config.toml
num_hidden_layers = 11
norm = "rmsnorm"
positions = "rope"
qk_norm = true
tie_word_embeddings = false
parallel_block = false
init_std_down = 0.0
decay_fraction = 1.0
dataset = "wikipedia_en"
Each number is 128 + 24 x the weight over the matrix's rms, rounded and kept within 0 to 255. Layers, rows and columns count from 0.

# layer 5 MLP down (transposed), 2048x768, rms 0.0864, rows 2-36, columns 128-191
[[126 137 143 102 128 129 134 131 118 148 133  94 105 139 161 109 139 129 126 133 130 110 142 127 145 100 111 114 138 140 133  94 120 123 124 155 134 142  88 107  78 111 154 187 145 139 154 129 107 118 145 106  88 121 124 155 155 119 140 147 115 158 137 139]
 [113 167 153 144 131 128 128 166 110  82 138 150 152 104  92 142 137 103 147  78 143 186 167  94 141 112 157 145 131 113 147 133 117 151 142 161 136 130 158 104 143 172 126 162 114 127 102 125 136  99  83 139 156 146 147 121 143 140 153 148 120 119 123 133]
 [127 106  77  83 149 121 111 103 116 119 121 147 129 123 146 149 144 132 137 119 132 144 110 109 168 125 103 119  76  95  85 103 110 136 108 130 167 143 194 190 145  99 128  80 133 142 144  95 105 128 149 142 122 168 144 121  94 128 149 152  98 151  99 159]
 [134 102 172 100 134 122 147 162 108 135  97 132 127 131 141 123 112 121 126  88 183 131 142  84 141 138 130 149 170 138 164 151  90 128 139  87 181 131 169 139 116 117 143 120 137 113  82 136 124 137 151 172 160 118 123 131 136 175 152 171 121 146 151  99]
 [122 112  95  94 143 144 101 123 139 146 122 142 108 163 157 161 139 102 118 132 134 110 124 134 145 125 122 101 111 153 136 135  87 147 119 154 151 134 130 103 137 132 155 123  97 106 158 122 155 224 158 165 111 112 134 138 111  88 176 162 145 129 135 199]
 [100 120 112 104 115 149 122 110  99 127 102 128 128 179 116 133 131 104  98 139  93  97 136 125 150 119 149 103 128 143 134 110 148 147  90 112 129 106 138 129 118 150 126 119 164 126 138 138 139 146 133  97 139 123 112 145 171  88 101 145 135 119 144  99]
 [135  98 130 131 119 159 129 105 141 125 125 147 102 171 150 112 147 139 156  97 117 171 120  93  95 164  75 185 146 165 116 151 135 109 167 123 127 163 140 167 106 120 101 117 148 109 189 121  98 114 138 159 128 115 123 135 152 131 186 142 107 131 241 151]
 [ 99 146  91 103 145 139 131  84 130 120 135 121 126 138 137 129 122 138  99 156 119 102 135 103  82 141 138 152 140 119  95 130 110 146 129 146  91  95 138  86 106 131 129 113  99 119 135 144 144 174  78 106  99 114 117 123 150 116 116 148 167 151 130 153]
 [103 175 108 123 118  84 114 121  78 133 169 131 115 160 160 162 134 128 153 149 124 137 136  78 130 105 126 101 112  98  97 128 130 138  98 144  84 165 114  82 126 166 141 129 154 122 120  95 116 122 134  88 136 157 140 106 194 135 104 132 127 118 122 158]
 [120 130 106 110  89 158 144 170 124  82 137 140 136 105 111 148 137 111 179 144  85 114 134 153  72 106 108  87 144 120 135 121 128 129 124 152 144 158  81 135 121 134 113 169 128 144 136 155 112 151 128 154 124  94 139 145 106 143 122 156 110 128 106 114]
 [149 143 105 119 138 118 146 117 103 110 131 139 133 147 147 137 164 117 104  80 154  96 124  91 113  80 154 135 158 186 140 144 132 135 155 142 177 139 139 144 170 185 140 110 124 116 138 129  62 140 125 149 157 148 133  84 164 166 119 112 162 157 148 155]
 [125 141 124 141 144 156 129 151 167 109 147 141 156 165 137 131 144 133 109 128  99 108 120 107 116 106 132 127 140 115 113 166 152 126 167 131 123 111 156 120 135 132 176 139 114  97 179 163 137 157 155 128 186 109 124 111 157 141 103 154 100 105  98 146]
 [110 116 160 142 153 139 115 127 107 111  89 161 115 159 116 101 154 132 163 109 129 108 102 152 131 118 129 167 138 128  91 103  84 120 113 133 152 141 111 136 122 111 135 131 136 107 121 126 136 126 149 171 159 146 125  95 118 102 151 123 125  59 115  89]
 [142 143 133 175 130 140 130  78  71 132 144 108 152 125 124 128 143 104 161 119  92  97 147 132 135 170 141 116 116 108 121 138 122 125 158 174 135 157  99 158  88 130 131 144 125 125 158 144 130 140 134 126 128 166 125 136 129 141 156 122  98 113 153 148]
 [154 120 150 143 137 170 120  93 104  94 127 161 187 127 131 121 115 131 116 155 135 121 136 109 123 144 154  96 169  90 158 118  77 101 105 127 146 118 126 106  94 111 153 147 125 126 104 162 153 116 116 109 157 160  84 138 150 114 120 158  95 131 123 110]
 [ 97 108 104 126 144 132 137 148  94 109 135 104 138 139 126 118 121 109 105  74 127 128 102  98  67 157 102  89 121 140 117 163 147 116 125 156 108 120  97 160 128 163  95 123 144 135 183 122 110  95 109 134 152 151 121 100 114 154 142 164 158 101 137  80]
 [ 94 138 112 148 136 100 132 112 100 101 162 132 125 154 157 159 120 210 175  85 147  83 109 140 130 101 151 116 133 109 130 119 135 101 127 157 114 108 113 106 167 156 104 134 148 194 140 136 140 170 150 136 131 142 134 115 151 131 112 136 118 137 115 113]
 [159 153 121 129 178 203 134 117 120 102 118 147 129 107 116 182 163 143 125 130 110 112 127 140 150  97 101 135 156 126 133  80 100 143 121 129 154 125 128  94 136 138  91  96 148 136 145 118 129 118 147 139 138 117 162 131 125 101 116  93  98 103 128 136]
 [160 155 121  75 113 113 128 147 131 180 125 149 148 143 123  90 148 157 150 135 167 190  96 130 127 162 145  99 118  62 119 133 121 147 144 174 160 109 152 145 160 114 114 110 166 115 116  97  91 126  93  88 121 141 143 159 161 117 108 106 118 109 119 100]
 [146 120 116 136 151 114 142 109 165 136 139 155  83 122 108 139 137 164 104 151 123 173 126 163 119 116  88 144 118  99 101 139 157 115  98 103  93 132 140 129 170 133 119 143  90 134 120 109 195 107  87 162 123 178 137 132 135 143  55 124 112 106 135 154]
 [129 128 110 166  99 140  95 122 145 137 156  91 187  87 116  76 138 138  78 134 146 110 164 138 156 136 128 113 140 143  87  97 111 129  92 131 121 118 119 138 155 140 198 143  92 134  91 135 117 131 153 145 117 121 146 124 115 120 136 154 115  97 131 164]
 [ 99 104 125 123 141 125 143 135 168 145 144 129 102 111 129 144 106 153 121 146 143 154 160 113 123 172 115 149 121 146 162 138 119 150 111 124 121  85 161 137 125 108 118 122  84 146 127 131 165  71  98 149  96 135  67 122 169 143 117 110 154 118  97 117]
 [171 160 116 155 115 119 133 111  92 105 184 144 111 107 180 127  92 120 121  94 148 135 131  87 174 179 134 114 122 155 129 116 137 125 161  87 128 110 118 145 129  66 122 172  78 153 113 112 129 148  92 133 140 145 119  95 137 114 128 155 153  87 114 141]
 [145 109 140 139 144 126 137 148 113 152 118 153 148 124 166 118 165 147 141 131 148 142 124 157 121 128 125 176 122 163 111 163 155 146  82 160 188 120 109 114 142 101  93 130  96 101 111 141  57 147 117 139 133  92 170 100 139 138 114 140 111 113  67 148]
 [115 103 125 161 129 120 115 149 142 159 147 114 118 122 114 139 160 127 113 128 124  87 147 138 146 123 125 138 126 107  96 108 149 141 153 150 110 156 139 141 137 142  93 107 100 118 134 126 149  98 122 147 109 126 106 107  77 131 103 139 147 153 167 141]
 [118 136 145 119  75 165 151 129 140  97  93 103 132 112 154 122 104 169 113 127 104 107  73 130 155 124 124 139 109  97 109 128 133  92 195 127  79 102 115  66 130  82 103 130 105 137 105 123 114 104 133 138 122 123 148 106 147 125 156 136  91 113 108 151]
 [165 135  84 115  87 100 102 141 130 149 179 138 133 148  90 108 156 114 117 152 143 126 155 129  98 121 132 108 162 116 124 108 134 107 128  85 102 168 146 113 163  87 108 115 117 103  84 102 136 103 103 150 147 143 110 164 156 139 171 137 151 124 160 133]
 [132 152 146  71  63 149  75 112 131 143 131 159 113 128 131 120 171 115 137 126 179 118 123  83  87 162 134 122 152 113 103 132 131  74 120 164 160 111 119 109 114 126 128 120 136 132 164 108 120  92 120 108  91 161 123 189 141 186 141  91 119 144 117 117]
 [109 122 105 171 112 105 146 119 125 120 163 132 121 109  84 160 174 133 186 104 104 135 150 114 134 182  99 136  94  96  28 144 128 190 117 150  66 111 144 120 125 121 172 153 139 139 125 106 136 135 121 143  97 102 130 111 111 133 140 122 123 138 174 122]
 [129 125 111 100 155 153 137 116 126 100 114 112  89 138 149 111  98  98 120 148 144 149 124 146 108 110 126  98 105 166 123 133 142 118 124 158 152 130 160 119 117 140 139 149  82 166 157 113 131 148 141 150 143 120 117 118 109 151 174 123 144 158 157  98]
 [163 116 170 109 102 132 146 163 127 121 104 108 106 120 119 133 134 114 138  94 124 129  59  87 112 128 151 145 142  77  88 152 150  60  66 164 116 146 123 122 169 110  73 125 115 139 145 128  94 116 109 127 119  96 102 152 158 165 160 146 113 125 122 161]
 [ 98 138 152 117 156 119 147 160 105 113 179  96 139 141 150 189 159 139  96 150 126 130 185 102 128 143 139 134 133 129  92 161 131 108 173 160  76 119 142 108 119 111 143 164 140 130 107 105 157 153 107 146  99 115  87 125 124 107 133 112 141 137 110 102]
 [110 129 120 149 125  98 105 110 130 128 145 115 129  96 146  95 119 121 133 111 118 148 101 112  90 186 152  92 180 126 104 125 115 148 112  93 118 108 118 135 145  97 137 128 143 145 144 121 114 169 147 137 150 120 131 141 147  79  84 136 114 108 110 127]
 [126  81 123 126 132 125 131 137 155 118 135 115 103  86 103  85 104 143 104 102  92 153 140 105 174 132 119 150 154 102 134 154 130 113 154 146 129 117 162  99 106 120 148  95 127 151 148 103 108 125 174 126 120 151 111 103  36 112 119 113 100 116 152 128]
 [152 133 129 175 132  96 122 143 102  83 141 153  93 124  94 108 126 148 152 142 136 125 185 128 162 114 133 137 140 133 142 136  89 127 118 142 104 122  99 100  74 136 159 101 132 112 137 125 155 166  96 146  82  79 133 156 113 108 115 110 139 163 147 114]]
# layer 5 MLP gate, 2048x768, rms 0.0862, rows 3-37, columns 128-191
[[101 109 102 101 133  85 166 135 142 139 155 135 161 106 134 108 152 154 147 124 126 148 146 154 138 149 136 138 114 136 124 136 103 142 169 103  93 136 131 133 108 134 102 131 186 144 142 143 159 110 100 100 155 114 155  94 137 134 137 182 167 110 164 131]
 [147 101 175 126 161 114 102 128 164 127  90 136 160 161 165 135 116 125 141 135 146 116 144 147  93 135 148 140 141 141 103  95 163 140 133 111 143  99 127 141 100 113 124  88 137 105 139 149 119  99 114 139 127 104 103 140  92 111 112 142 148 156 102 114]
 [153 145 111 107 154 152 123 161 107 115  72 157  77  96 126 102  91 113 134 100 124 143 136 123  83 165  98 139 118 109  93 126 112 162 139 100 165 116 138 108 155 163 140 146 127 119 137 123 132 131 124 116 139 178 143 147 128 148 157 129 145 129 174 141]
 [118 130 130 169 123 110 114 110 112 143 140 103 164  90 134 108 129 103 143 139 130 109 104 142 113 124 147 127 126 119 119 152 118 148 134 135  87 160 119 153 124 104 153 151 145 124  90 137 191 119 145 143 118 115 122 147  89 141 131 126 151 137 171 116]
 [119  96 139  87  84 100 157 137 175  92 116 167  71 128 130 104 156 123 142 149 121 114 127  99 167 165 130 104 113 101 154  92 120 161 100 128 129 146 129  95 140 169 142 162 131 100 111 146 158 191  74 120 147 134 131 158 115 122 138 109  95  96 161  74]
 [102 105 109 143 118 116 115  98 145 159 106 106 109 135 153 132 104 125 155 155 124 140 136 142 133 141 110 144 111 127 125 135 140 172 127 133 157 141 150 156 121  86  95 164  92 129 158  93 168 131 113 120 112 138 130  81  83 162 123 167 112 126 127 139]
 [108 158 116 111 144 126 141 147 126 141 153 156 169 153 128  85 123 170 153  99 132 112 120 114 129 141 146 115 120 109 120 114 129 139 178 119 116 161 153 115 146 145 138 154 107  60 113 169 132  84 123 142 117  98 115 101  82 110 105 110 144  77 124 108]
 [134  92 119 162 113 172 124 135 139 122 139 136 131 122  42 132 135 168 100 136 122 111 154  88 127 134 140 112 127 150 130 133 170 103 146 148 182  90 127 117 103 128  90 135 151 117  93 126  94 120 145 161  69  76 163 124 124 129 116 143 116 138 100 149]
 [133  97 148 170 155 141 110 101 204 153 134 148 130 121 150 147 162 152 124 118 104 114 181 126  76 104 110 127 151 132 145 134 133 149 110 129 115 143 104 134 121 137  72 132 104 142  96 113 126 117 135 129 103 153 149 124 132 132 120  86 150  82 139 126]
 [106 137 127 151 104 111 124 124 136 106 127 161 114 144 122 148  88  90 103 135 140 102 170 119  97 159 117 151 147 122 103 122 123 157 141 138 143 156 130 144 135 187 128 138  91 117 140 155 129 155 139 135  93 124 117 142 176 104 101  84 125 131 116 106]
 [175 119 144  51 134 133 135 152 180 127 132 100 134 154 111  95 132 122 137 120 113 136 156 121 164 112 107 118 111 125 175 120 165  84 121 120  78 113 111 115 130 131 147 135  86 123 119 136 149 140 157 131 102 133 149  85 129 134  99  94 109 136 136 144]
 [109  97  92 137 108  80 154 117 141 151 152 120 102 144 118 175 117  98 117 189 125 151 166 147 118  68 150 128  60 131 201 109 106 140 167 153 107 113 114 134 134 131 147 177 136 138 154 108 137 128 145 139 138 135 104 116 108  88 107 133 133 129 145 139]
 [106  94 147 105 118 108 109 123  83  98 133 106 127 148 142 122 114 126  72 143 161 107 118  97 173 149 109 163 102 119 137 169 126 100 173 109 132 124 119 122 111  96 124 145 166 130  91 131  88  98 144 123 126 177 116 141 155 120 127 118 155 110 128 138]
 [127 127  88 179 137 147 113 118 113 130 148 156 158 143 105  95 166 111 176 165 154 144 124  75 103  82 166 119 110 114 140 100 122 136 125 122 128 132 142 122 146 152 146 104 100 121  82 160 179 115 181 116 143 110 118 152 110 129 148 121 124 135 153 157]
 [137  96  79 151 108 129 151 126 202 148 122 123  94 136 138 130  96 121 141 120 144 114 140 135 134 107 147 138 173 110 155 134 155  93 140 125 168 192 104  87 123  67 112 122  66 129 142 142 125 143 146 131 116 145 164 131 145 126 152 161 105 132 143 145]
 [174 119 120 146 131 124 127 113  90 138 101 117  91 158 107 134 119 109 100 163 120 142 119 140 141 132 112 145 139  84 145 123 158 160 148 108 127 117 130 135 137 160 159 137  79 155 104 129 140 108 160 128 129 140 137 113 119 121 113 125  87 114 134 110]
 [ 96 139 107 129 111 133 128 123 171 108  85 138 141 110 132  91 124 104 135 114 137  99 109 174  98 123 122 118 135 170 120 128 160 141 152 148 153 136 149 123 161 125 104 182 113 135 139 143 125 150 158 148 107 170 112 136 115 155 138 138 116 113 135 141]
 [103  88 130 158 111 140  99 109 148 117 127  74  83 141 145 152 157 123 147 102 129 122 144 115 172 119 101 122 113 144 113 199 130  64 138  83 161 123 143 121 132 135 107 161 150  95 100 105 100 104 154 114 180 108 127 165 135 146  77 126  72 104 116 117]
 [105 143 139 127 122 135 133 127 162 167 123  97 151 156 114 175 111 103 154 143  95 136 153 133 163 124  83 126 131 145 165 117 125 109 123 152 136 108 101 117 115 140 155 111  99 109 140 150 158 158 145 148 151 112 145 106 114 154 151 127 170 154  86 109]
 [111 118  60  65 130 145 125 120 184 128 155 126 157 140 155 102 145  94 113 109 159 103 125 139 123 132 128 130 154 149 106 140 124 100 159 139  84 141 107 124 132 166  93 104 132 108 178 162 120 123  93 128 115 153 168 145 114 131 148 109 116 159 136  92]
 [137 159 140 164 142 152 124 101 117 104 129 123 103 132 133 169 117 146 135 168 116 115  98 144 119  93 104 122 133 166 146 170  92 128 134 147 109 121 129 112 107 138 154 154 104 126 117 126 121 108 162 111 153 153 125 136 137 177 115 149  92 111 142 137]
 [137 135 140 120 127 105 124 144 142 116 113 134  92  72 128 121  63 113 132 134 155 120 101 133 124  99  81 125 121 123 103 143 149 132 132 139 153 113 100 139 101 102 128  93 124 114 104 100 114 120 140 142  92 111 134 138 127 129 153 160 108 124 165 138]
 [133 159 123 105 151 154 130 113 127 131 152 181 160 103 118 126  69 106  97 159 118 117 162 119 107 116 103 160 120  88 115 115 101 155  96 119 119 132 108 144 106  79 147  99 100  92 109 154 132 154 157 122 137 130 125  95 155 132 118 133 132  91 116 135]
 [184  59 152 133 139 149 145 158 186 151 147  92 190 155 159 139 118 127 119 100 130 124  92 137 120 133 114 131 107 144 125 102 149 167 131  92  99 126 112 116  92 106  92 124 127 115 123 141 133  86 127 148 129 111 143 121 142 119 126 150 141  99 116 152]
 [117  93 136 101 163 145 133 111 118 105 130 147 101 127 116 112 135 146 130 108 110 121 140  77 151 131 132  81 138 143 157 112 108 133 109 166 128 144 148 138 127 167 100 126 109 100 146 135 150 131 133 112 167 104 108 159 146  58 148 152 150 121 139 164]
 [169  81 112 111 147 129 116 100 169  96 128 157 122 120 107 162 142  94 141 127 103 119 146 124 142 101 117 125 121 177 142  80 153 133 137 114 156 125 118  92 123  83 112 151 128 116 132 145 119 129 175 109  93 159 142 137 144 114 153 126 159 114 122 121]
 [136 113 140 134 133 150 139 147 132 144 139 147 146 125 162  87 138  82 119 129 132 103 131  91 136 123 145 160 135 139  96 109 154 141 106 108 130 146 126 104 107 127 135 165 121 195 120 151 157 173 123 104 160 151 126 117 132 142 139 115 143  90 178 107]
 [ 86 100 125 145 105 137 191 146 109 121 137 114 128 116 156 134 157  97 119 112 139 112  79 152 125 166 113 109 110 105 122 136 110 110 125  68 156 164  79 127 118 131 144 132 100 166 137 113  99 136 118 131 123 128 167 117 122 153 160 139 103 202 147 123]
 [ 91 114 118 109 114 119 138  88 132 103 106  97 111 144 156 135 135 117 155 128 125 159  60 113 139 161 120 126 138 155 158 120 114 112 115 101 125 135 129  92 144 127 145 124 114 144  81 104 112 127 100 112 144 134 117 141  95 112 142 105 138 163 135  87]
 [144 163 117 128 134  95 147 158  97 154  82 150  97 148 104  99 138 156 148 178 127 119 120 141 102 108 157 121 157 125 143 120  92 131 169 119 125 134  90 140 121 139 116 127 163  90 142 141 141 148 219 119 105 113 110 138  94 111 163  99 102 115 118 152]
 [140 117 109 149 157  85 143 144 129  92  96 129 107 131 135 117 132 121 147 117 122 129 152  97 137  52 103  88 140 144 124 108 128 113 140 117 107 158 122 112 158 140 154 136 109 151 168 133 124 184 160 136 132 170 130 152  98 170 135 144 146 123 180 156]
 [149 129 167 134 127 107 155 138 153 102 137 139 113 117 141 125 132 136  99 138 116 128 157 131 106 161 123 127 118 158 127  96 159 100 119 132 159 125 115  96 151 120 130 101 106 133 127 183 123 179 134  97 162 115 113 178 119 149 147  93  94 130 107 124]
 [128 115 122 116 160  94 135 166 112 109 143 126 111 122 135  93 153 120 111 167 118 102 139 137 125 192 122  91 119 178 114 120  90 102 112 123  89 121 160 142 106 114 156 108 116 116 100 133  94 138 100 138 135 160 117 102 119 170  78 142 176 116  94 134]
 [145 110 138 114 157  81 146 106 172 134 132 129 126 119 116 118 126 128 102 137 140 120 148 124 126 133 130 147 109 156 143 140 110  90 170 104 161 119 123 150 111 105 146 167 123 107 123 123 110 112 118 103 116 109  85 122 127  96 149 130 144 151  94 133]
 [172 116 139 132 130 119 159 132 136 134 140 126 102 132 125 134 131  86 147 120 126 172 119  97 139 124 110 150 133 125 121 119 104 102 135 105 100 108 156 101 163  92 148 148 150 132 129 136 161 135 173 141 105  72 124 153 144 123 157 128  93 138 123 165]]
# layer 5 MLP up, 2048x768, rms 0.0896, rows 3-37, columns 128-191
[[122 176 134 130 152 127  95  77 140 138 145 108  94 139 115 160 117 172 120 115 122 118 128  97 131 107 144 120 129 156 113 149  86 153 109 137 162 156 125 166 178 141 124 132 140 142 141 122 113 134 152 133  84 114 153 153 142 108  98 118 165 112 121 120]
 [123  66  90 115  85 115 133 138 120 167 128 122 135 155 168 155 113 157 131 144 154 110 129 125 152 117 103 162 127 128 115  95  65 183 147  90 146 141 135 162  94 141 156 103 139  84 107 143 123  99 152 160 141 157  79 182 107 143 125 146 158 119 110  95]
 [113 116 134 145 132  91 125 125 142 109 113  89 130 124 131 113  46 136 102 108  82 156 145 112 158 139 108 100 160 125 138 137 131 133 119 114  98  65 140 101 128 101 110 153 111 113 133 127  98 143  95 127 174 126 127 123 147 163 142 151 134 112  96 133]
 [121 146 123  76 154 148 117 136 130 131 169 114 112 157 133 144 134 138 137 140 173 114 112 106  94 128 134 102 137 130 113 115 150 113 160 104 149 144 140 124  96 169  99  85 121 184 120 143 106 156 140 121  95 101 154 149 122 162 130 161 104 117 154 121]
 [135 139 132 113 135 151 100 177 127 105 125 155 171  59 153  89 147  91 131 110 102 131 179  90 131 136 107 103 135 114 156 142  94 120 101 114 117 149 105  92 107 142 144 109 178 173 162 163 172 144 104 123 109 143 152 139 163 116 107 122 137 108 163  84]
 [141 148 137 124 181 123 145 152 111 128 137  93 108 128 151 132 104 140 116 152 153  91 152 110 135  99 136 111 129 155 143 143 151 111 128 166 110 108 152 135 148 145 145 133 127 109  95 151 121 157 121 122 121 119 132  67  81 141  84 159 110 146 121  75]
 [116 150 114 133 126 141 120 143 158 125 141 114 129 152 154  95 135 117 136 123 122 116 119 155 119 147 137 136 106 113 149 133  82 165 117 148 126 146 167 120 137 131 120 136 146  84 100  76 117 136 123 112 156  82 147 112 112 163 130 141  90  89 112  96]
 [123 138  92 119 131 163 122 174 118 123  98 190 118 119 134 168 171 109 142 113 105 158 110 156 135 108 174 105 134 104 141 133 112 139  79 140 122 137 139 113 140  88 151  87 120 120 163  99 160 131 136 167  93 103 137 107 128 128 135 133 154 130 132 133]
 [115 173  83 144  84 118 191 143 100 151 124 133 105 124 116 134 137  89 149 174  93 109 114 116  91 126 147 115 125 110 103 112 105 154 112 122  77 130 147 151 122 174 162 142 144 104 164 131 143 156 130 155 113 119 115 116 126 115 128 116 134 160 166 154]
 [147 133 130 132 125 122 115 104 137 136 149 107 125 138 116 117 106 114 169 146 123 146 141 119 133 111 125  92 138 135 129 140  84 148 154 134 141 158 140 163 119 107  94 139 150 122  84 127 120 113 125 119  99 143 110 170 129 124 117 171 131 135 131 175]
 [146 127 116  99 122 121 104 158 141 142 112 133  89 197 113 158 131 170 127 127  96 116 171 140 135 120 183 191 151 139 157 126 144  73 109 100 128 133 166 155 130  92 165 108 117 127 173 101 125  92 107 138 184 124 125 135 101 145 142 166 116 143 133 128]
 [ 77 127 134 117 126  85 179 154 136 132 148 119 113 147 141 185 149 145 114  97 122 105 176 134 165 140 145  74 164  71 138  88 142 143 111 117 131  95 134 139 107 113 142 149 136 166 124 134 145 101 108 154 156 119  87 143 101 135 176 138  98 155 126 133]
 [ 90 143 163 131 137 116 152 103 115 134 161 108 128 154 125 132 143 127 144 124 144  91 128  81 108 139 124 163 115 150 106 140 143 158 139 157 135 129 149 155  92 119 119 171 167 125 163 112 113  94 147  90 172 115 114 151 136 138 140 132 152 162 134 152]
 [122 114 106 143 133 156 127  87 148 126 147  99 125 105 171 134 149 116 106 138 166 134  94 154  76 149 118 115 104 147 178 166 134 126 141 108 124 120 159 100 157 172 166 117 102  87 131 131 142 124 133  86 154 131 139 112 133 128  82 130 119 123 105 135]
 [ 99 116 132 154 140 169 118 143 117 134 138 132 112 101 101  99 137 127 151 134 130 142 187 155 108 154 124 154 176 137 136 135 123 127 140 119  93 144 153 125  75 176 138 166 148 105 121 142 119 139 123 155 137 145 100 100 144 162 135 115 128 111 151 102]
 [ 91 117  97 125 154  89 150 125  75 144 181 144  75 142 149 108 141 133 146 131 126 164  97  88 151 114  76 117  79  92 123 144 160  97  92 108  67 145 125 124 136 119 183 125  98  92 117 156 128 139 131 118 137 104 126 119 121 165 148 129  78 129 124 160]
 [101 138 151 106 168 103  87 130 104 162 125 141 155  95 120 124 147 139 158 140 130  91 122  61  83  97 121 108 113 125 144  83 108 120 167 137 149  99 134 113 113 124 115  90 157 136 124 105 137 107 120 138 154 175 155  77  93 131 122 127  93  80 150 162]
 [116  99 174 125 113 134 158 137 143 154 118 154 172 117 150 124 134 111 145 111 159 119 144  79 121 117 124 129 141  59 158 137 111 143 130 140 148  98 164 110 120 126  80 149  90 154 104 113 115 125  83 103 131 171 123 102 152 129 122  77 109 150 130 111]
 [139  95 128 122 112 146 101 111 106 155 127 138 121 108 132 116 102 115 114  88 126 134  93 133 140 154 148 122 128 105 137 102 151  70 159 145 156 108 143  99 109 122 104 118 125 125  86 114 155 107 124 114 149 120 116 149 105 102  66 119 120 145 160 136]
 [111 140 131 189 142  95 108  82 144 154 112 106  97  99 139 127 102 128 143 138 148 158 141 147 121 128  67 110 133 113 136 122  94 149 153 112 126 106 111 150 124 160 125 125 116  90 130 110  95 136  61 156 132 148 119 127 130 166 126 104 105 139 138 138]
 [121 126 134 124 162 108 105 138 143 121 128 158 143 142 122  81 142 149 150  98 154 113 139  70 129 152 170 154 127  80 155 169 147 147 100 135  78 105  92 146 153  94  80  95 147 147 157 142 141 136 132 139 136 144 132 139 159 129 150 132 133 117  99 126]
 [122 132 106 165 126  84 130 161 140 135 122 121 150  97 185 159 133  95 159 148 178 109 148 160 118 132 110 169 100 176  75 133 105 123 136 150 132 136 147 122 115 147  84 105 134 161 130  99 135 116 117 133 117 159 129 139 137 116 131 144 122 131  88 123]
 [142 141  88 162 136  85 130 110 125 120 114 137 158 118 158 128 104 176 131 139  98 106  87 139 111  96 110 135 154 146 120 154 148  96 118 148 145 143 122 167 117 146 109 128 160 161  93 131  96 163 136 200 166  97 133 126 148 180 130 134  89 131 104 131]
 [166 126 110 113 138 131 104 170 163 114 122 122 117 122 136 107 149 128 175 107 131 112 134 127  93 141 157 128 106  75 128 113 171 112 123 118 148 105 133 121 130 157 131 154 131 110 118 127 108 118 105 146 147 144 132 126 107 180 138 141 105 132 144  99]
 [157 122 120 145 112 130 124 156 156 156 183 112 118 159 117  95 124 126 139 110 149  70 147 132 174 119 123 143 150  99 113 121 130 109 136  97 124  95 167 154 103 128 160 126 135 144 165  96 102 112 145 158 130 145 130 122  93 104 170 106 142 128 164 164]
 [ 94 126  99 117 107 107 131 106  95 126 145 121  71 150  97  90 128 173 115  56 138 120 160 123 165 101 130 139 144 140 176 106 134 131 134 102 137 158 124 142 163 159 126  82 142  99 129 141 132 129 164 118 131  86 113 110 153 107 168 110 141 162 138 110]
 [ 87 133 122  87 107 123  88 150 136 142 130 104 105 156 124 145 132 125 126 121 112  94 158  99 122 120 101 117 135 147 122 141 133 139 102 148 105 123 110 148 105 107 130 139 142 143 133 151 149 186  88 106 145 126 104 118 112 154 156  99  77 141 126 111]
 [130 129 107 104  92 104 126 107 107 149 131 125 107 168 122 130 116 101 185 144 158 124 136 135 159 123 136 144 128 126 151 152 120 175 105 124 159 142  99 123 132 131 129 114 112 147 162  81 160 117 135 131 161  97 157 123 127 102 181 133 137 142 166 116]
 [149 115 146 106 149 107  87  88 130 133 131 142 145 148 135 149 134 150 175 182 145 121 108 122 105 133 160 121 146 109  74 146 109 141 156 114 172 124 127 140 134  99 120 136 127 154 144 139 129  89 142 114 135 119 124 142 107 139 122  93 111 112 130 121]
 [170  94 132 142 103 133 170 136 110 117 110 137 113 140 178 109 105  96 148  60 145  85 155  86 141 148 135 157 112 112  71 104 128 117  82 159 135 134 124 152 155 101 139 104 108  94 138 137  89 129  83 140 144 122 119 144 179 163 104 130 158 151 104 171]
 [ 99 153 163 134 102 143 155 135 115 115 152  93 146 131 106 124 143  76  71 136 144 105 127 155 149 118  82 148 133 115 174 157 108 126 141 139 151 108 128 123 142 141 139  97 131 143 131 131 146 139  78 146  99  96 122  95 121 126 157 119 128 141 129 134]
 [104 117 117 117 140 144 111 152 121 149 128 136 134 153 136 109 140 109 192  82 106 123 168 115 161 125  85 146 135  83 107 145 119 106 102 147 130 116  99 109  71 138 131 130 115 137  96 107 142 155 103 153 173  92 126 132 147 132 133 115 125 141 123 125]
 [109 130 116 199 128 105 144 137 101 128 142 122 107 112 137 173 139 126 156 103 157 125  96 164 137  85 129 122 126 153 156 122 111 133 118 111 120 132 107 104 141  78 165 115 115 133 146 156 141 131 138 102  58 122 148 141 148 102 109 128 128 171 163 129]
 [ 93 117 145 119 125 120 147 130 115 163 112  98 151 132 144 123  95 126 134 170 116 190 117 131 126 131 128 126 124 150 135 140 160 143  93 138  88 152 116  85 102 136 142 127 188  89 163 128 112 144 169 100 136 103 124 136 100 111 140  97  82 123 135 100]
 [120 146 135 134 155 135 103 157 141 168 112 121 155 133 143 143 167 166 121 159 134  83 131 157  94 142 121  95 118 138 110 158 121  90 132 127 161 164 157 114 122 142  93 117 105 100 141 136 139 158  95  97 105  97 140 123 112 142 109 141 114 155 126 121]]